From a checkpoint of a small transformer trained on Wikipedia: RMSNorm before each block.
Each number is 500 + 50 x the weight over its row's rms, rounded and kept within 0 to 999. Layers, rows and columns count from 0. Numbers have three digits each. The size before them is the row's rms in percent of the matrix's.

# layer 10 MLP gate, 384x192, rms 0.27, rows 214-313, columns 0-63
096:489526463470514460587472467468521557559529475578491506414472378559525471425444493557465518514504493463483543462560487518462484492510475503385564532495471461486484478487444501536555542427559557
097:572488467546570445483534475459650569562562468506512516444501576488419501618442488557529577446428427467517493505495554537529451546504584408412558576530436474519482553545432414449504540544466514
096:533572432428516577464529426538606459568464524495503512501449524487477299507533488479485488552530553516563451540557570578524445477577574484488468473576518548528444469457505514506427490499474511
101:529547481413481489512346450506520475497487513489590505515535395516490536606410525478526558570464495509363521438520487412532497563399425420640565433428446520500443522460522480508458533508504446
103:439472574557574541469494516441451430457523469487481508501407500470474502513481458542555486452513451534525421525538556526557474469450501491607451562517560475511383634566484498534531522498429600
102:538492440423502427436503480512541475500519664585521519466427494518543478618501468551474419467553479412477483405527471573396512528469508460528476433441553519467515482432577493518441492480489477
099:465459508472435558548451467544435475464582600523568489392543643514465562486595612542484469402538478521449476483465476480365475517443479520414543443518472487502518517491410572441543512502522359
103:504554412562494543475481538459645498526619420529573462487469458560505422423464469511512505480472529592526556496554409490510434423496488495539511493457413489462562426569457600515527496457551529
100:445548440604543522571398457560478544495477499478461545467548467401423557474541536482461559438444543487575510516497453516512542476438441419515493474568526522519505434444510477502446483454459483
095:534576502524434551488659527449502533492579511531497547475518546506479553487466532550634583472529489453505449448515511503440557511487453496481491513548475459550517603559491568585490518498488536
102:571506564495560429578536595503427444509586431480499517447509521557473487564529488541464508588475469481500466438501534462491390429374434506483536594501478611516515523525445505511542465420533491
103:445530504454562490470527514476539374444448542515455498483494497520576414474512550535454493507476431548439537505437474561536546548495471456576516505492535535481503480521501508509578541526469592
098:454463533510487532504501492401581550571559406460422469500476491521470462456499467432434471555443495564469451471540525512389536413525490440466508488535513514534522522493494432484541470599549533
100:461557524397483508475440487495456475493597560511492497457516464537524448521524383542513509475442468552511568489378466554556516540535429439534590464528512482549395559518470464420455549519467566
098:450447504493536528527483562515434524576466452492535557526379437558503525476556446466499580445437510543553502506526527454423497477433535477381506579468512519419530445511514533541559500474537508
098:556509528403687481439485535493478430454465515439506546510460560477422518570493514523482492474495525506527475529456523489559466512458504406550448475442508540446482504487501424467513484524508461
102:563534543472541602515446420525498493409496606486505405477410529509570500579490450465452493569523486493482493496506459566492451565512505562547508515510447414491425427480426545458456541439483479
098:461550553564499433353549443535416543513498482453528568577460619474566422525485536535444524463466508521462446467514535496537513516431449458422549522524505462441490466465526550478545506537472531
099:564525445470441526461430563497468483509547539523572557403400523518521533504441624515611602486499524467538571499517511552501496490456568518563583471486550566514454491486462500472434538530546491
101:401517457458463451500585567557498436430487467458561412518545481502523506527537550551483414485521500499572471492544546498516463539473523485404484477391542580532508394528470447535496604461503437
097:550401405434617465447449467420572465565541490579502563481486479447521490518458517441473504554405514584533487495513487478540494484460495506406497535494598507471469419514567449573444554499521464
097:463522611493496504542440450428537427581558544479540482574524424501489407506503547462563474418519487499342474450467500525517454562504491486515604420491507584490522521523463484472501503529567462
100:469421543403425452495476506451519626443642479574533491567531536571470600484523455456395469550438490464464429533568582532498467488466447433531505530540523538447424501518536546532462587500479499
099:442457511513493508427484377508545438537597481527525419465458490423572551551595605427467544556561430483379559512484523514434515531513584517465579462472498476554567490447550511516455539477448514
096:409619570530464498558524445513561547455599569479533469447493513545480566474488472481515568483421498489467563597430557519588499513528487437529466493540502379466441564569591556549521491476477446
107:470533471551458453465513483546577585406473603491534580533485461531499500483449456464492405491548471492519495513621470538556495523504530474537489533511501543454478439413469529607415509514542411
103:553469556463576443402475506469494495445498449509613397544515490492418629403565511495470483425450464548471484501466504528428388486525428603461493485432573585477428498574501460493464490473455426
097:404589511521519525436490507558505507517550463450509411577494603460599494547550507490476591453559512485546540511452499545445497508554472571590541480523522469535399533424560495532485461550429488
098:514537418511531545531367464395584608472560465451488458510488458529509516430436523541530420538434507519490506390582500563562560532504449477415535458462510508342462469536561499529517514537555414
091:457488414545446430407498389452433452500516474529443513466489507497440547516506539533456473494509487499514606474425529495526472586526455511392558477548486403505458519505454542481499478456512402
114:460585497561423480379511500608516428396489450510474447441489526615531466537408501530511558428472484529566443545512481529475539376544514524559440561461513458555381546487576535434539580537437530
101:524565485368447493563475527591497478540451379495442530519533459484400426492430511463530521547476640532483541424544520507416535503479581457452482533496403563546386519460470518550512482541531500
094:484524581475545535502464487429479449561577478533524548485483470583501494533461554462458544383501450442469537447464560420506465519554557494497575435519558463393429483475539581479487486494523461
100:551559496499538522504462512441484493509606503456540597469526540463497461572578528459478589413437422534518487487514562500428478485539513519543537537507430504498464427452553562330530561505503649
098:496560461503475372483497507412454541485447575418583501508583517550415542535522578506499432438529510567501410540589496412471560466431573497519467578411496448489560440486531491580543469554520493
099:456619533452485524425433408579444482450517420498543470499514493573511481472571512434419467496511506520499499470473497525469505490519486501514493517546498506403455409422491524494488461541576534
084:493638559484507514456327591532487545474519446519443479527493497500455417444581570469602491516513445563460444588508541448512530501550519527466520467534426456509526583506578540504451451556513518
102:504598468432547535450562519486457468538540540461477521490489502573416556446528464463498479458553531490466501465555544472435530492495587484480569459543526515606487537461575463535472449563653552
102:463480556454456542414563466490520498459439566472434513497496496515522418537483584476555503550567467375514568456531541504499485458445480373535512485502446482498502519568470487434565477479494502
104:502546546537431487437575510452441520669414511441504489523507536469497443520460539486515489525495474585523520599431528464422437497534436502536567519503523456447560483437578534590513369559535460
105:496445388517504492504523549549521609624452468581513417476483552501483523485548578430522601521433507520510512513490544557547523539616464453571469532504496614482463522496528594488511468566512434
102:502437505511555486440507515552441590490409510506546448559525537493497507500432486460532500539483398584522488422459505442471561424468573489465388597554473551508435452440475511431520622431493511
104:489541449570480436427461539555466491525548488413479474496448473603477512512473494442475546502486525453451498527514434514524447487448372497506594556504468559550429549572522498499534485556428522
101:508514434476547541513456444432550400528410560547519470457560443529511509536531588616547556493482424483506484451510381406497502500441446542460529446539497439494536446497535499454497509473579507
101:437477460478464511468590462512331548470479483466483536528460480555544575507495492620520488486461523579474544509492408476417564507480367532581458496532439565487464566450393515522527449514512532
107:427541543501496489541492518437579454473585507443482454449505555528495507519409486501500471595469512637498546416473514520394543413468515521501455494498469440454525436433383568446475512516445549
107:436471515497534459416456442536485525514503550515460543439583504559572455543454447484455542581499483551487596549497558552558457445538399493502531501499508589454567514485454496396467518465511463
100:394567481521523563484517426543481500444400492482541468595519528507594468529600506507472556486563427555546422520482426552451568548559472413605465521572467470470504499457476459491470428528537398
105:471414489564533500389462472543463496505478531525490524497523465481517491533509451473625490439585472554492462537503437465521409507504433483411464441558472573478454485544412457486532528550372532
100:522451499452466541508521532457452487554481550452453472460437516498586429479554475531537489557529432546552461532521484514520428484493567442521529543527489500442438507424542502493488477461581475
103:504473485507540461493480468443457517466507483547468478426515541523526477566509541574533570473470484513483485534427404542500599501447511490484517480545486459472420423530572610538582447412446445
109:413433472510479559605500463462590450550444532450569440422512531543541502417464513552426480461523538411557445386523541542496474561414517496518492589510414392457566536453491457532465562456480544
104:508453500491425536548482474467512533548516485497518519525555491488499498553476581527539599450415443505444504509561513473452483478460466443595615457524540532431610423538503543544483605492527508
096:394473555459427506424585446480413535477493519570466524430497531512538506464498488397486474559513556460574510453527634448506471449517513486484507549568584531587526493463532457577575452522470463
101:590561496513529458455520601539434540454497518568593512497510528580433584514441455537568476415453419510515539474482596527468464514508525601574493621474494482463587472437522486497518524549434454
094:521497551474542476495419409528552465537479533422554400461564495511414505494478447528478497572465531475495425458563562529549478517522499478587482555509447568570505502484540400562489484526528451
098:550443426532543440420487480505465564505545447522551455516532518534497409503508517445510459475436520605476479425507462467539590466518505478548478516606496512512439481453452432549515500450471461
106:541534566524472475465540466480418447531518469553523483442580359498503693482505564457572463510501517514608508528474500553538522492539451552450431491466565508512504445503454430647509566533473532
095:559533566491510583551517537430505510418477539487517469410500544513579491551538503621533498438442524588575504499496595506502515440556489433512487498498441519465482557472461439536535514508540470
097:502582567444482551354479394603506482520491467497486556501494541456504388504470494482497450560446497537438607579541506505472553511492522525519479578518463437529422520412495505447532438507626571
101:427445467525466453472430564529481405548487449569553424440513458399464521453560545540553474460601461483496502534525435512492469492546497524475578487371518550547536504393464526487542515437495497
110:505482536522597451524579398607450623464516501432568491542469544523513518499532497496500471532522567525510541539465485558517590455494542564547498609483562515481386471455428558518452583516492483
103:503486497470527614524444557435520513495383478572455597519451543520452458526556502571494537454471544458565468540528457505443462469542490528500503528546509485406510412511508515568472407550419553
101:472526507490512531492509466528507527584577449495452467546357444577445464521512586559523504558504542520474555538375556510520345540479388472474445507424443513428430512534570537406434537566385478
096:546473596522462466541481629522510435545461489511536504518479561538494603504484470491590449476419496508506546480499433469504512470564407480450507540472454469460499543493473523578538511438449536
096:419505595370529543486449545594508510590524555529603507455499474593490491505551504501577534483570461557486503438488568427438561461585415578554483473507417472542573497560477557563564428589499509
096:509499563429508529531432485581561535567500593555452552390559491470503521531507438492479483464478569509539468477394573523512485515577506562488615503451450454462469600521469501561541528463490470
094:438454510575560623485502461440469521426599496456496428471534511491450568523568493475531491543573573511524468493498504504509455550526485503521447480509522495573629472437500509524513519510461566
098:473500452543439444451479383511471516518578475516463455528523431459532519506554452531497507539484514446416487500511522561586453471428524414522487512471519520478464505565558440511475438410400498
101:493450540384472500469552368520511453498502534574494471582438539520367524567613427522505490439497501500468433552478529490435417559449469486484457498462476476530473469438485509507490489434517420
100:446516519451501548497573557478532442493480470403584501428455522501442550442546541498469561478526424427561469495469469444484500432468542481565472492533543565522512485445527533467446532392458453
099:523538497507555503484469549465600573556531441487509437472493524583388573500475499473491491494492452466492502566485483479550526515525466505506451570511510501466540505570537453584558495513453562
098:483515558451571441452489440493469592540530503550438469517462483456445527480492476473503552484502570519506430530489474590416514391476520573504581477413469530523366451468506489484589450481574487
094:486436480594581556419605534570436576467441481510504398506555472538469510539535570571524554499541457526564476579591532504510496490516516520462565491610417428528487505501449480537477535493485521
108:456506542475474570475409487471466525441452516533535510580529507597496452553423561504582515523406506521494468508492452492496557538406513484483519449562493552549490444473352469504603514502504529
101:540425420520524524476455494523479470493550480501440491399419473428529491545499412393518528520473500540638511531567532511572496535492475514451473441567447468453467555523575514502538496478539508
093:530570505563531539460493579515391473561471495578505569462478550513407479510441548458429503477399495517577431460571469557481403500424468504498464564427373419598451512450555482562555385454416438
094:521380507454537491447467429487591530511412417546474429445530534423489542516400460497468569517509470560455470454507456522518558484433516550489510525587468580590423431549542470592525480504454545
097:452525491464488503438440463512551471548477532612421425422466523549454489559450523578486504493356454480530564531497434498443480438507579543432509449530411473622540502487505534567564451510500522
094:444581436629465401496423508517465450419546444485485467522510464516528488514436466554605458495507553531591578593480538541537582624519487555509553482452433502468514534550446532474498560466461416
101:556651572504463532500447480570481586483539522417461460481506497442530432527505508525549537479571502474563469513426515544477533543314604474438531510553443557488494556499559410572501447502400531
105:438521606551555563430532497434502538400453497541520481505506511560491492456525447469462567430541507509521474502450588487545500563473552413582560518487548565532492537530445501527433521447490532
091:488505559384554538580473590392516403509522576414470531472512501517456490426531495481406430505534514488551417454537547488500510575427471512466481570526430594578414468496443504498449506525514448
098:458494522462542475456583477481461408495504497449483479458362547472576517503477545462490519495491554493560488532432536588610528597481571467459464568467524463431479517576525445458479447415410514
088:441493461500518531460481482484454603439516500428517430499475483474489599476445397617485444534494525511491480509490612419570430460481483608567476531473456552485419582549515439473432417454542489
103:519573601499404561521490431429463579561552453473443503491490493513540581549553519554453466517366608504575427541536430622482512547499487628540490534428511599510499568502542479540565515451592488
097:448495427555556472471464445423517533521502567535572505438622478477492581522509399559461429518519335462504540522488565528515477530496512539546444550431554502433477486448568477523425450575541565
103:572436549480504569568513578439595511481456519527467585567482542483443454553538507562380460541479477352517517476483559389527522574484497481508517590438483513439520512543550491499465474429491526
102:493610410460546512503584484504470546563512562554517511501583462504537476528511439583486534460459587533502470524520468510407516487489603535482463530539488501542522524487582473520533533470463535
104:486607496468480530494497438557457440522535433530464407488526475510504412597596494584421548530528487557534514499567498591433464441524546521415501521472448542519527533551432515497536627462509518
105:475563510509555518452423511362539469569508547573368524428515525492532433603527514501553516519581435411489439491499557499489552566496462484506637465458504485505545569461533573569503467609391499
106:491543572418484511452428533534444433498479540479498499493417525428425466473435497582494494528473370494566544512518468506529494555485551551514491473404578419597543595486434601503497483428500447
093:475572497431510392406466425482523496441480486549381578499547474596487494478495499500454562556561504555534519562523408525466532517475503543502503494475492579509396499468527534517507506484481557
112:496549453494593523452389461530510406512443625552405552526478481501422454439410394568550440535595528397554461483497481527441492497494454556449438500514537434456483498460520556561558487578481489
100:528449450504561618492518379494630477402527519525525466433415494588557462473521532429550531466537382446521415439557521525465553523503482553487535471522505516500388424428544500501467575588463530
097:604436495495528555472539467500398450457581463484605466533508491484484425482591520558536463510469511520476446572458472454422425461475463419498517583618454578582466447528451422565504535531586487
096:465500460477420446553493522514495504497523542466554573546525467568484371417539419515445448423588417384494541456499466449528496471476580545481452482472471506562506462513576456473409497532416453
107:558463443500536482513476419455468520542473546505543495535544539554529523515468522483476505334492480529400476538472486464409449562455557431518549483527416511457527449578586487433500513551573456
104:437517427596493565404529494507531503470516496484485497507501462464560532510443597570520452613467557519580451535492518439560543465549533428517564568464546428403501451468501511487486540491534501
091:593559569524527423459515456474489555482525408509496556439505513514546421536496517525519447407489489576484505540502421437450537542547459477441362524487476477472534459504511469485533417418522519